From a checkpoint of a small transformer trained on Wikipedia.
Size: 10 layers, width 128, MLP 320 SwiGLU, vocabulary 3479, 2.35M parameters.
Architecture: RMSNorm before each block, rotary positions, no biases in attention or MLP, tied embeddings.
Training: a variant of Muon for these matrices, 132M tokens.
Each number is 200 + 30 x the weight over its row's rms, rounded and kept within 0 to 999. Layers, rows and columns count from 0. The size before them is the row's rms in percent of the matrix's.

# k: layer 4 attention key, 128x128, rms 0.041, rows 89-109, columns 0-63
# q: layer 4 attention query, 128x128, rms 0.0408, rows 90-109, columns 0-63
# v: layer 4 attention value, 128x128, rms 0.041, rows 64-95, columns 0-63
# o: layer 4 attention output (transposed), 128x128, rms 0.0508, rows 64-95, columns 0-63
k89,106,145,180,245,165,244,163,165,175,191,210,197,238,228,217,158,209,231,185,154,140,166,260,211,201,216,179,249,206,237,169,218,150,195,164,213,203,193,179,266,229,224,144,207,178,200,195,189,230,223,180,217,192,258,229,207,237,186,208,196,214,220,162,221,212
q90,101,205,204,190,197,212,172,272,222,214,223,152,160,266,176,156,236,225,208,186,221,210,225,202,169,182,222,216,195,163,185,232,148,180,166,206,245,196,202,228,202,186,161,268,181,201,233,192,195,199,293,232,230,246,191,196,163,179,205,210,184,222,150,171,157
k90,099,262,238,192,221,175,220,182,169,213,204,205,187,164,186,236,158,195,202,205,143,201,144,118,178,196,185,158,163,191,186,176,241,171,239,238,247,186,241,199,174,221,221,254,190,228,246,255,238,178,190,222,220,159,192,181,205,206,150,188,200,214,219,208,177
q91,104,131,253,198,221,195,189,174,195,251,205,173,181,234,221,181,187,204,206,155,227,190,205,238,233,213,187,217,179,176,204,201,177,175,186,134,189,168,171,154,241,201,192,152,194,199,203,227,207,192,179,185,210,212,216,198,252,166,212,197,184,159,145,171,175
k91,106,211,187,223,253,197,221,164,217,164,199,193,249,106,201,188,198,144,187,170,200,189,155,174,194,203,203,227,243,190,221,204,198,164,200,225,202,221,215,221,188,242,189,213,253,173,231,164,205,166,168,193,178,134,177,220,225,187,181,194,194,203,229,155,210
q92,106,229,182,200,172,206,221,220,251,229,202,177,235,171,227,225,155,232,182,239,133,178,213,253,198,182,201,231,223,239,203,221,184,168,206,193,200,212,168,146,195,287,190,218,211,160,174,201,197,198,237,209,212,264,225,178,185,204,182,141,149,223,173,214,176
k92,097,247,183,212,236,202,185,218,208,171,200,213,188,229,185,178,138,181,187,232,190,171,196,240,206,217,204,200,227,223,190,161,175,196,186,202,219,217,192,169,236,234,194,259,186,167,139,180,247,211,246,221,226,214,199,147,241,181,212,221,211,247,194,222,224
q93,096,221,212,202,209,169,251,186,205,144,174,168,180,130,224,147,195,124,207,218,208,194,212,202,180,208,234,212,193,199,236,193,246,137,204,172,204,193,244,202,194,224,229,211,216,230,185,219,209,250,206,162,167,211,174,212,150,188,230,195,138,185,233,172,199
k93,097,166,177,225,220,202,175,220,193,211,221,199,180,237,155,160,177,245,208,178,191,156,261,199,220,233,222,202,192,202,154,172,179,194,201,234,189,168,211,153,239,209,227,195,206,161,194,161,209,248,186,194,211,181,196,255,240,173,221,246,202,188,181,179,191
q94,105,196,198,186,163,189,188,185,271,231,204,175,209,228,194,204,212,230,221,238,177,210,202,180,223,223,211,205,160,150,186,205,254,193,230,204,154,161,154,255,211,242,247,188,203,194,189,211,197,183,187,220,203,202,203,223,193,268,193,199,179,167,234,227,194
k94,102,143,180,201,181,231,142,183,140,145,211,203,194,156,142,197,264,213,189,216,191,221,225,205,180,233,165,210,174,196,185,198,209,162,210,216,197,213,215,202,197,175,229,200,168,202,229,210,181,284,195,179,224,235,177,199,169,195,186,222,227,218,231,189,243
q95,096,252,194,210,207,162,190,158,173,263,196,192,186,176,163,199,197,202,214,240,224,199,226,212,209,199,165,226,215,185,251,238,220,192,157,206,224,196,203,228,202,229,168,165,214,228,226,215,195,210,167,209,252,203,231,214,259,288,277,160,159,272,174,179,243
k95,091,155,208,142,164,257,212,171,249,156,210,202,195,227,212,217,185,170,243,157,198,211,195,169,221,195,234,175,160,192,254,149,218,139,173,209,274,218,212,201,200,233,198,248,141,145,237,174,202,212,230,176,176,224,196,173,172,192,212,199,202,194,246,187,172
v64,107,176,205,168,165,227,179,196,182,306,247,210,204,184,242,173,215,196,196,243,218,188,213,230,165,201,198,192,187,196,196,178,196,173,262,172,212,217,201,180,188,240,176,170,143,184,168,194,156,176,137,178,174,211,183,166,229,217,235,160,193,245,172,175,159
o64,119,242,160,209,166,196,161,156,227,190,157,183,195,196,168,260,237,163,271,176,182,235,234,152,254,199,207,205,266,206,226,208,217,232,194,184,190,206,227,213,215,236,214,151,203,241,211,201,259,194,160,180,158,231,231,191,180,215,188,168,177,156,200,235,181
v65,104,195,186,187,199,200,207,158,173,221,244,252,248,202,140,183,215,222,164,242,231,178,172,210,197,184,188,172,262,194,203,235,178,225,190,216,211,240,191,209,171,219,239,177,177,190,225,175,181,217,240,204,175,237,194,180,191,192,214,213,228,233,204,176,206
o65,128,226,263,173,142,188,148,140,197,155,202,126,254,196,185,212,173,202,253,204,220,230,233,253,198,214,213,169,202,203,218,257,186,159,194,220,213,192,128,208,159,219,241,255,181,220,228,225,173,229,226,208,222,204,164,233,210,169,201,221,194,195,233,196,168
v66,102,240,229,218,227,233,187,238,244,237,210,202,208,113,205,224,234,187,196,204,199,195,209,225,184,214,208,210,174,256,199,209,202,165,195,207,213,192,135,218,224,202,222,182,232,129,162,213,211,144,186,151,149,176,192,192,198,230,223,191,152,171,195,221,220
o66,113,209,168,185,211,211,212,173,228,218,217,187,175,132,241,211,202,140,216,172,108,210,155,171,263,256,185,230,201,162,174,151,165,187,173,183,162,192,196,217,227,191,188,172,188,200,179,170,189,206,196,217,206,202,223,177,146,243,188,226,227,176,170,187,160
v67,111,201,194,150,141,240,196,245,183,232,171,157,239,216,217,186,194,195,266,175,189,204,182,215,154,217,163,221,191,211,181,225,183,192,174,207,199,163,240,200,257,175,153,216,174,177,220,210,212,211,230,179,187,227,148,207,163,245,191,215,189,193,201,196,152
o67,112,229,244,215,204,158,240,202,238,191,206,202,220,165,186,180,228,154,237,203,212,224,247,251,249,253,218,211,160,193,241,200,238,126,218,213,208,193,267,182,219,232,229,209,206,190,192,188,191,163,216,190,175,194,210,187,190,153,202,195,183,213,252,178,223
v68,109,227,181,221,165,239,206,204,185,195,201,153,203,188,195,201,165,168,205,210,153,156,219,171,186,214,176,191,124,163,115,207,253,205,237,224,210,166,214,207,217,190,257,196,226,160,207,194,155,238,168,179,185,211,139,212,187,223,246,264,227,211,213,179,152
o68,118,214,162,223,177,156,201,196,250,177,244,196,172,230,194,188,250,217,197,180,198,202,139,158,193,213,182,160,206,176,257,190,164,174,205,160,214,206,204,179,186,208,229,233,193,173,244,211,179,228,252,268,162,215,217,184,211,205,178,184,248,245,258,231,192
v69,105,288,170,155,202,197,157,184,198,210,241,223,190,223,208,197,153,203,208,149,198,231,243,226,179,121,205,163,217,194,181,230,206,233,234,209,188,166,211,174,157,175,174,171,223,182,254,223,227,206,228,189,225,235,222,200,221,245,184,189,192,239,196,213,206
o69,122,256,231,214,174,197,259,184,196,175,207,177,197,231,173,209,168,200,198,164,220,201,253,203,156,224,200,174,203,238,211,212,205,208,183,249,197,237,208,182,203,180,223,154,201,159,223,213,193,177,210,213,221,197,225,191,187,191,212,161,197,171,222,152,184
v70,111,250,242,190,122,247,189,177,183,191,220,100,185,210,207,245,191,239,177,214,148,167,230,214,222,197,207,214,135,213,231,244,196,192,214,204,199,176,202,191,207,203,208,218,193,149,225,190,207,173,245,244,214,205,164,174,206,235,203,214,184,203,191,155,250
o70,124,200,161,217,248,222,210,217,275,164,183,216,214,189,182,207,240,195,226,238,168,195,152,154,224,216,207,205,178,190,206,228,214,177,224,194,155,195,184,174,188,168,176,186,204,200,191,263,200,226,181,233,202,238,190,204,244,205,244,156,153,177,166,192,207
v71,112,230,178,156,114,182,201,194,193,206,225,193,246,174,233,175,182,213,151,182,241,126,232,191,216,255,166,189,154,211,202,221,227,226,251,119,239,184,184,154,179,158,207,176,166,184,200,213,215,236,192,234,146,194,250,216,181,195,183,196,167,227,214,207,190
o71,125,207,226,194,157,169,180,214,152,237,208,215,193,228,216,194,172,137,232,220,233,199,193,203,202,211,243,184,168,205,232,197,228,179,231,194,186,163,251,272,204,203,251,186,195,282,241,165,182,239,208,182,244,156,199,189,188,229,213,174,144,214,202,200,212
v72,112,199,209,206,227,211,154,210,191,160,177,256,195,213,217,235,176,186,196,189,233,204,195,191,170,179,209,228,202,177,289,274,246,216,178,199,175,218,261,140,145,235,222,167,187,219,190,193,189,175,229,274,230,149,210,170,194,208,139,225,194,204,208,205,134
o72,118,195,249,181,173,197,181,204,222,202,164,230,220,209,213,194,194,187,194,197,221,195,195,231,218,218,234,228,246,180,168,202,170,206,191,251,180,196,243,249,241,160,210,164,198,137,213,170,199,287,155,219,253,199,200,195,157,202,209,213,170,188,191,195,195
v73,103,191,204,186,163,137,198,183,193,153,214,206,137,211,127,160,161,206,227,217,170,166,200,247,133,232,223,185,192,218,208,182,253,172,185,220,165,170,140,181,202,190,171,196,204,205,220,207,213,201,175,191,203,207,207,190,182,210,231,195,227,173,175,192,187
o73,114,206,261,151,265,209,191,211,256,227,186,192,193,134,183,187,188,235,223,220,204,192,174,161,197,209,226,265,182,190,178,155,249,202,183,178,181,200,183,186,231,215,211,161,212,183,180,169,208,196,187,264,141,222,200,158,211,213,203,276,271,186,221,199,225
v74,112,200,179,184,163,194,218,204,164,265,214,211,190,202,162,224,181,219,208,188,238,206,129,207,185,208,194,181,216,228,204,167,182,217,165,193,201,237,230,257,209,134,230,259,197,199,232,212,193,193,258,215,188,181,202,207,283,184,160,184,247,248,166,219,150
o74,119,218,206,152,149,195,193,212,205,202,145,202,211,217,227,203,225,185,195,147,184,235,194,207,199,232,250,238,206,250,224,178,177,187,168,179,231,189,169,155,258,215,206,171,187,253,202,213,154,239,187,187,215,196,199,202,216,208,223,211,191,161,232,191,175
v75,099,171,198,206,218,177,224,176,218,239,182,160,181,234,216,231,181,258,238,193,229,217,230,173,187,143,196,185,234,166,180,187,161,166,215,183,215,161,203,183,147,203,170,252,228,123,122,216,199,191,178,202,267,217,199,214,198,172,191,182,230,189,233,199,168
o75,109,176,172,160,195,175,162,220,243,185,236,179,254,230,215,184,170,175,238,190,180,130,212,216,215,167,183,188,187,239,207,231,199,235,257,188,212,201,253,166,207,199,174,196,215,214,235,222,198,222,159,214,195,132,205,237,210,188,168,239,196,168,193,175,230
v76,100,171,196,220,195,163,216,213,185,192,260,230,231,201,213,228,142,229,141,212,196,220,232,169,226,121,201,150,172,204,205,234,166,125,213,260,167,213,185,177,200,201,244,199,230,187,220,193,190,199,206,140,224,204,257,181,120,213,189,187,239,246,235,216,181
o76,108,211,209,172,190,227,233,205,223,168,184,182,189,227,206,160,209,206,233,189,204,213,235,220,214,247,224,168,226,243,182,264,207,180,202,188,185,183,239,215,263,132,217,206,213,232,197,211,199,190,220,172,230,228,200,212,172,214,152,188,192,143,188,185,131
v77,105,161,238,185,198,258,242,195,175,153,202,260,183,202,164,165,159,234,218,227,196,201,192,193,199,227,190,174,214,262,151,146,187,131,222,214,246,231,229,147,211,181,191,216,183,246,188,231,182,224,241,216,168,236,205,207,202,224,230,198,191,168,205,220,222
o77,113,162,202,238,164,210,200,184,266,207,199,159,238,194,190,202,238,219,178,172,270,202,236,129,213,202,191,227,192,215,202,208,272,182,234,204,195,212,147,179,194,173,230,233,198,203,204,192,198,166,193,181,204,114,257,154,189,183,189,240,103,183,174,169,260
v78,108,205,196,159,203,170,193,204,232,228,220,168,251,141,180,168,187,236,252,209,197,174,235,179,196,201,145,206,216,204,192,212,195,200,193,214,192,194,182,228,234,222,235,237,189,201,217,233,201,175,161,264,181,247,139,220,209,236,217,192,179,244,183,210,212
o78,113,158,178,171,194,186,204,189,262,168,178,178,199,153,211,147,196,187,235,212,196,212,193,194,220,187,223,236,192,189,219,188,245,182,249,248,195,202,150,261,226,283,209,167,238,174,195,204,183,139,204,202,216,232,196,220,261,204,217,206,188,230,190,191,186
v79,118,189,183,209,197,184,193,234,168,180,237,217,216,175,170,294,183,174,177,179,210,244,172,188,165,200,201,190,213,161,219,244,204,199,211,162,242,164,204,220,208,225,245,212,150,228,196,143,192,233,208,172,196,213,118,159,245,175,214,202,213,186,207,186,198
o79,126,217,235,233,182,141,175,176,192,182,192,252,247,210,189,220,199,197,201,213,184,226,191,215,183,181,250,168,210,241,248,157,185,209,206,207,180,209,169,220,158,206,238,204,224,188,203,246,204,224,143,225,226,245,170,223,154,234,123,153,181,187,244,222,191
v80,103,214,242,211,195,171,226,278,224,175,203,221,224,179,196,179,189,191,171,221,250,212,192,164,186,197,226,210,212,183,193,169,211,219,250,185,184,232,226,182,204,151,188,235,213,160,205,170,197,231,201,225,220,203,180,207,226,213,234,182,163,231,241,172,171
o80,107,251,178,226,194,177,165,209,226,235,152,148,216,225,189,180,114,165,244,168,211,222,212,213,188,222,225,133,210,206,204,201,237,187,159,191,214,198,174,185,191,175,248,202,167,273,164,206,204,171,226,175,162,230,192,192,164,234,155,137,208,221,211,257,202
v81,111,210,227,209,216,141,150,186,193,186,219,168,238,172,196,183,217,152,213,164,238,213,193,131,235,234,200,219,223,240,212,214,236,217,183,129,181,207,205,250,172,228,223,228,222,239,216,199,186,190,210,193,219,198,220,201,206,241,162,170,244,187,192,243,205
o81,129,169,194,174,195,212,155,168,212,185,198,214,191,189,207,142,160,232,261,166,207,195,174,217,255,214,243,223,158,181,204,233,204,227,158,218,183,173,210,203,212,250,199,156,167,220,201,153,239,187,147,199,214,221,206,210,222,212,179,198,189,171,201,178,233
v82,103,199,206,185,204,207,219,161,219,256,237,145,141,158,221,180,181,209,228,180,183,204,221,229,215,222,157,239,221,193,159,207,172,143,187,174,126,201,240,211,204,207,218,167,190,224,233,231,200,167,200,211,212,163,236,223,214,178,259,219,226,245,190,222,258
o82,127,217,167,143,219,243,178,150,228,187,205,190,210,194,229,195,201,197,214,253,213,176,186,186,171,236,203,248,204,184,188,221,194,219,159,225,228,224,175,217,174,253,152,164,188,239,160,175,231,120,182,209,193,204,205,189,225,152,196,259,185,191,201,215,140
v83,111,217,227,198,184,186,250,167,178,259,215,236,223,225,209,185,216,175,179,242,210,199,215,247,215,194,197,209,246,221,219,241,173,267,193,145,160,126,143,177,216,153,215,227,190,196,210,207,150,208,211,194,152,165,234,198,201,211,173,206,181,197,198,201,166
o83,121,251,207,236,196,196,273,133,198,230,246,118,192,181,189,201,195,192,163,180,196,200,196,213,185,217,188,236,185,131,171,179,168,155,140,210,214,160,243,215,184,231,173,189,178,185,199,221,156,170,197,201,186,196,140,238,194,172,208,206,122,245,184,244,165
v84,114,189,173,204,206,179,213,260,194,261,237,218,225,161,195,182,213,232,172,191,186,175,234,177,170,212,206,154,224,187,166,224,200,130,200,164,211,125,201,126,222,201,181,209,217,170,169,213,214,192,235,185,190,181,200,227,181,218,178,229,200,194,188,184,194
o84,116,234,184,226,149,207,163,198,223,202,240,206,154,188,222,180,186,143,258,217,211,210,212,221,237,198,202,232,248,215,176,228,202,199,218,149,179,224,197,194,135,248,207,246,202,236,257,125,199,173,309,197,160,193,210,216,210,184,146,192,164,178,205,251,205
v85,121,285,190,185,245,174,204,204,165,212,192,221,137,236,190,221,188,197,200,216,252,197,198,242,221,218,242,181,227,141,183,231,245,220,208,196,173,241,201,175,190,176,211,256,192,162,146,181,179,181,160,197,259,162,158,183,193,171,221,206,166,196,217,230,217
o85,135,237,176,264,210,190,238,184,183,161,203,218,197,233,213,250,213,245,182,145,203,210,177,201,160,207,220,149,214,185,208,268,196,229,184,243,210,195,202,219,195,199,214,188,196,204,233,214,230,264,168,170,145,199,238,221,190,219,209,211,287,192,195,170,196
v86,114,212,231,259,158,166,205,166,193,179,229,159,198,208,212,192,256,196,152,208,147,238,176,214,185,159,228,229,219,183,218,244,232,219,156,210,198,220,215,248,198,226,160,193,197,266,211,179,195,157,180,208,197,214,206,214,248,234,179,233,203,214,249,191,237
o86,128,189,172,174,215,253,275,183,231,141,270,206,169,222,203,200,187,222,217,176,213,191,217,228,177,224,235,173,213,191,197,204,201,177,176,191,182,176,135,194,125,171,211,208,201,193,211,204,206,227,219,188,199,229,147,188,194,229,229,166,213,208,257,195,235
v87,111,266,172,153,214,208,164,214,205,180,186,225,227,129,230,205,188,192,232,193,254,220,166,217,207,171,167,180,136,185,130,211,214,196,212,163,255,169,192,170,196,187,215,169,161,218,146,177,148,208,218,276,162,231,213,231,234,204,189,215,202,164,221,147,191
o87,126,200,155,173,163,131,170,211,172,189,192,184,199,215,185,189,248,186,222,201,170,228,130,192,203,198,191,178,190,166,212,190,238,199,206,259,205,198,212,227,192,197,231,204,170,207,243,181,247,182,162,243,192,225,133,144,167,252,197,170,212,174,238,231,179
v88,100,188,220,199,208,194,205,246,179,227,202,221,195,210,151,192,220,201,191,173,240,199,194,186,195,197,202,255,167,279,194,208,252,235,149,149,211,197,130,204,181,188,227,225,228,240,164,221,231,194,161,173,202,214,134,206,181,234,176,189,217,189,202,161,206
o88,112,140,203,150,244,214,161,177,184,171,211,194,211,190,160,160,180,173,228,220,107,214,183,141,219,170,161,178,191,160,237,170,208,198,240,220,161,203,216,175,219,219,192,153,164,194,223,216,202,177,145,151,144,215,162,219,199,131,227,260,199,157,221,238,244
v89,109,237,183,213,188,156,211,183,216,233,225,189,201,265,173,232,213,218,199,253,237,218,252,200,233,203,203,146,206,194,213,184,214,207,220,213,206,202,261,231,165,199,188,191,252,151,209,233,205,256,184,232,228,255,212,156,227,200,241,201,217,182,192,180,159
o89,110,194,238,277,232,141,250,169,198,251,238,169,214,211,189,192,228,174,178,227,194,162,152,223,190,163,232,211,191,159,236,190,263,236,211,208,219,248,161,183,194,211,177,187,247,185,229,195,213,214,221,168,181,232,160,186,211,209,225,236,223,118,165,198,270
v90,102,240,165,194,184,167,185,197,204,190,221,160,225,190,178,205,226,211,261,176,152,246,172,206,176,171,209,167,161,185,176,241,214,183,190,205,245,190,172,192,225,194,184,192,162,196,207,209,191,187,246,209,206,188,231,208,201,261,154,168,195,211,178,216,237
o90,111,208,232,168,214,224,226,244,178,187,218,195,219,242,251,234,176,221,144,178,141,186,201,214,218,194,185,180,235,179,193,207,233,164,225,202,192,213,191,146,209,171,231,208,188,163,195,180,169,152,204,201,198,229,144,200,236,202,192,210,167,242,175,194,231
v91,111,178,194,282,253,194,227,204,223,162,192,201,223,213,262,187,198,200,175,203,167,238,192,209,224,197,161,210,171,237,191,212,250,184,167,193,185,239,195,159,188,184,228,234,167,202,195,164,233,227,227,141,232,214,218,206,214,179,187,229,146,209,189,207,195
o91,128,217,197,225,209,233,221,170,194,169,214,201,200,224,147,223,175,236,184,231,210,221,187,254,156,214,222,184,190,214,211,218,174,246,229,230,159,227,195,198,179,192,221,188,265,157,158,239,204,202,183,220,211,146,234,220,194,237,177,237,220,192,172,232,204
v92,104,186,234,225,191,245,207,202,190,118,208,226,167,205,168,192,247,156,235,207,201,143,243,203,136,202,201,195,207,185,200,170,171,158,206,168,198,198,185,225,220,173,206,170,209,224,176,184,219,232,207,186,236,177,240,186,213,229,188,217,182,199,227,189,243
o92,112,231,209,179,237,223,190,247,196,217,173,171,186,225,185,221,207,204,198,186,258,207,158,201,202,205,289,216,175,202,196,209,192,191,205,213,238,183,199,207,250,201,143,149,124,204,176,197,256,216,126,188,138,208,201,181,231,214,176,178,226,212,193,227,186
v93,103,213,216,177,199,176,136,216,234,213,232,183,177,196,174,179,148,160,236,162,189,192,214,198,254,143,151,194,224,190,225,187,163,160,191,205,217,233,195,193,188,180,187,205,224,223,227,207,213,184,195,194,183,197,171,238,251,152,133,175,164,150,177,165,157
o93,118,216,199,192,234,189,164,183,198,210,142,205,201,183,233,188,233,226,207,266,253,178,203,242,181,181,213,181,221,283,183,205,199,183,209,200,166,213,175,225,146,219,162,191,180,199,191,190,197,226,206,222,265,244,203,165,205,178,211,149,226,164,187,195,213
v94,114,199,211,148,142,166,157,199,219,242,213,195,187,229,225,202,249,204,193,231,171,240,242,210,204,213,165,177,189,213,231,213,179,204,225,197,187,205,211,236,192,197,219,128,249,196,191,192,187,186,190,178,177,153,174,226,245,188,195,166,180,197,208,203,219
o94,107,224,164,165,180,216,145,205,194,184,205,194,169,227,237,236,235,221,212,201,192,171,183,227,188,162,203,181,201,160,182,216,243,207,192,203,236,182,183,178,191,236,228,188,211,221,222,261,238,192,197,228,178,211,193,186,213,191,283,221,158,185,222,148,191
v95,106,214,245,195,167,200,190,236,205,254,234,231,240,184,193,201,188,209,237,195,211,171,181,199,224,153,212,186,201,170,222,198,215,186,216,228,202,222,198,242,125,223,157,228,191,186,185,186,220,194,208,213,199,193,205,158,208,242,161,184,196,263,228,185,202
o95,124,190,136,177,220,143,147,199,199,193,217,201,236,208,213,188,163,162,263,169,209,203,216,220,223,215,250,208,201,223,260,243,205,199,209,183,175,215,155,187,204,171,136,185,163,212,184,220,201,249,201,171,234,251,216,186,176,215,201,211,203,190,217,214,145
q96,064,216,161,183,195,156,162,233,122,210,240,194,183,226,176,209,191,196,227,207,229,200,218,226,204,235,192,187,156,140,231,173,166,183,159,214,162,265,243,193,230,219,256,201,151,247,231,156,159,224,198,161,229,211,190,217,214,224,187,208,204,206,207,168,169
k96,061,186,163,203,162,205,230,185,239,214,274,142,186,187,182,241,191,196,189,224,185,228,203,154,200,194,165,241,214,159,208,255,204,187,205,216,156,228,164,165,172,221,176,159,228,230,185,214,183,246,168,217,233,235,187,199,169,225,190,189,192,169,192,253,213
q97,063,201,146,184,209,174,188,165,204,185,224,188,227,177,226,203,184,258,180,215,227,211,229,205,164,144,224,238,173,197,123,124,200,186,202,183,233,231,242,229,202,243,214,270,116,229,209,189,169,158,245,178,228,242,228,147,214,205,196,225,221,171,193,165,200
k97,064,183,225,186,243,224,254,240,200,239,226,144,206,157,196,219,203,198,177,223,166,192,188,190,141,134,198,202,211,184,260,195,207,196,236,231,218,229,162,159,191,232,185,240,239,282,170,186,214,221,178,184,233,186,227,233,157,205,190,203,150,198,209,229,119
q98,064,224,246,194,218,184,192,215,196,160,257,154,240,197,144,208,209,191,213,199,223,197,182,183,209,224,189,85,225,211,210,175,174,198,195,200,235,200,234,196,238,235,196,244,210,193,194,193,151,217,193,162,169,233,129,198,226,206,160,168,188,247,207,170,185
k98,075,220,192,179,186,217,178,163,174,132,202,179,222,192,240,215,185,243,219,134,233,201,172,224,235,217,187,186,221,260,218,192,201,178,150,176,128,175,212,240,187,196,222,230,227,167,166,212,193,176,177,213,178,157,206,176,203,224,231,212,250,192,174,177,234
q99,080,180,226,183,179,182,182,239,153,187,177,169,187,253,207,171,230,173,133,174,284,218,212,245,216,214,135,181,253,153,179,207,161,188,179,186,176,218,201,215,255,179,201,183,213,227,227,206,140,194,238,182,203,182,195,230,181,181,181,201,232,213,174,234,158
k99,075,198,215,160,207,245,231,205,232,161,129,198,186,218,217,210,177,171,227,188,268,221,250,250,215,192,152,173,231,187,129,200,196,176,204,199,196,235,228,201,215,157,181,185,265,139,222,189,232,233,179,195,231,225,161,240,168,216,180,240,184,178,185,241,193
q100,080,194,191,200,230,211,210,205,222,161,190,116,182,236,207,192,173,187,180,172,256,191,190,188,227,224,163,209,224,202,200,223,229,166,235,227,193,312,228,236,230,207,166,161,228,198,167,224,204,207,245,211,184,203,254,209,184,164,255,262,207,224,177,177,195
k100,079,205,207,157,206,196,168,242,215,193,211,192,163,216,228,153,135,201,224,213,227,206,221,252,215,213,222,177,181,174,141,206,153,206,164,242,240,209,225,178,281,198,188,215,193,190,181,192,203,199,179,144,152,222,218,216,209,258,178,253,198,205,169,171,193
q101,081,248,215,176,245,187,157,220,211,141,250,203,194,203,212,203,187,222,169,199,243,207,191,199,232,166,138,209,215,176,131,186,142,204,213,195,179,209,230,203,158,210,221,222,163,195,196,179,172,166,165,177,207,227,209,199,179,243,154,187,213,216,231,135,133
k101,078,163,166,202,187,185,209,218,126,182,180,181,218,229,245,231,192,208,197,177,170,224,172,156,236,207,206,215,196,180,182,158,188,135,204,207,135,168,233,170,178,241,229,232,196,239,204,225,163,168,228,145,186,194,251,215,230,194,186,160,165,206,210,190,145
q102,100,210,179,153,187,149,239,183,140,180,256,222,225,183,238,245,227,177,193,236,180,246,149,164,248,196,187,191,164,157,172,152,214,161,195,209,225,194,197,185,141,193,248,219,194,218,222,190,209,189,219,199,263,171,145,173,215,224,171,196,192,187,237,152,191
k102,100,206,171,174,226,203,222,207,212,203,238,224,252,173,227,226,182,186,150,212,182,197,107,149,188,231,203,221,181,189,227,206,237,165,257,185,166,164,219,167,116,214,252,162,216,238,229,218,159,203,192,164,247,196,200,148,173,210,153,186,187,179,236,224,151
q103,081,153,207,176,185,212,210,191,202,235,239,223,217,221,161,238,161,157,197,198,189,216,202,159,195,159,211,229,242,235,229,255,176,234,173,153,235,173,157,179,206,171,185,208,177,209,220,198,182,207,138,202,205,154,249,151,183,229,166,167,141,212,170,237,166
k103,087,209,187,189,246,185,239,205,152,208,237,180,187,230,232,165,160,180,203,156,146,192,191,197,157,140,217,202,169,262,215,218,201,176,202,197,193,207,231,219,159,213,202,227,139,217,231,207,201,219,168,210,197,147,181,223,223,185,179,132,180,182,166,215,128
q104,088,189,184,244,161,193,210,193,223,230,238,220,226,207,139,206,180,244,168,256,183,195,192,187,143,211,260,190,162,171,218,157,220,232,194,202,180,206,168,244,186,195,187,179,226,195,226,218,190,225,178,171,198,209,166,180,210,258,182,198,246,190,228,210,261
k104,088,250,267,196,200,182,209,174,165,196,238,210,194,152,214,230,187,272,186,211,227,243,185,187,200,187,209,195,224,171,236,199,204,215,173,234,133,248,188,203,198,215,178,212,199,219,224,226,207,235,200,183,207,181,179,165,176,206,208,210,189,185,192,200,199
q105,069,238,190,156,230,175,253,212,190,191,184,161,203,218,232,194,166,169,226,253,226,237,192,148,210,149,199,211,197,182,160,177,191,191,159,119,225,221,177,207,184,225,219,186,217,208,227,179,192,195,131,163,190,234,198,210,157,185,224,226,188,236,181,231,124
k105,066,163,187,215,192,140,225,167,224,206,212,232,233,248,215,206,226,183,195,217,185,198,214,188,154,184,226,196,178,224,213,209,190,177,212,242,225,180,193,207,205,209,231,196,172,229,197,193,224,192,183,178,148,209,217,222,233,203,159,204,238,194,159,203,207
q106,080,199,196,227,219,168,181,246,191,160,172,236,173,166,192,226,189,240,183,183,238,176,191,162,192,147,201,177,187,239,171,190,151,217,131,229,207,167,202,162,194,250,183,232,184,187,225,172,223,174,110,225,140,231,197,196,189,147,213,222,196,211,216,204,243
k106,071,233,196,231,224,181,182,222,194,173,187,172,252,238,204,238,219,158,182,226,206,157,189,182,192,200,218,184,169,161,179,220,188,220,263,185,229,198,215,148,189,210,183,215,221,205,194,131,151,142,183,215,179,200,182,188,178,180,172,261,237,225,283,207,193
q107,093,169,226,191,235,215,215,231,177,149,213,180,161,190,206,216,252,140,186,204,247,192,164,196,203,228,191,178,277,151,162,164,188,188,171,219,181,216,206,191,176,211,243,161,200,231,227,173,166,240,155,225,186,210,201,180,158,223,236,258,181,175,265,250,173
k107,097,191,160,183,146,243,201,204,241,156,192,179,179,194,157,226,218,172,212,177,227,199,163,208,182,312,209,151,156,195,149,198,215,198,206,222,242,234,242,208,215,200,175,230,212,214,215,200,188,161,207,220,169,191,200,205,201,215,139,247,249,232,208,205,216
q108,078,210,194,226,195,181,180,200,181,191,183,181,174,205,206,184,218,115,278,222,221,220,229,180,186,250,165,222,255,205,229,241,158,152,221,225,211,187,185,191,166,245,207,170,221,169,290,219,192,235,246,175,189,187,187,180,157,230,204,149,187,169,237,264,228
k108,077,201,196,227,168,187,187,186,223,149,166,168,183,178,177,131,256,195,250,198,223,159,264,201,181,232,138,189,174,188,188,206,242,201,173,215,184,222,230,132,225,173,215,195,185,196,218,193,173,187,206,213,241,206,161,183,207,198,200,239,182,220,165,179,194
q109,078,157,201,190,224,201,193,185,199,142,170,197,187,205,185,188,139,163,193,189,208,251,204,259,200,225,136,230,171,201,177,222,205,182,204,189,204,207,193,178,153,187,216,126,182,190,124,168,258,174,196,201,174,215,211,187,213,273,238,210,162,247,155,167,229
k109,077,194,200,167,176,208,252,220,253,180,201,207,228,205,236,189,162,126,204,195,197,219,222,204,239,248,213,194,207,173,168,233,164,198,226,211,208,199,174,221,235,221,149,194,244,199,142,233,232,254,272,269,242,143,200,235,201,197,216,175,205,215,167,244,224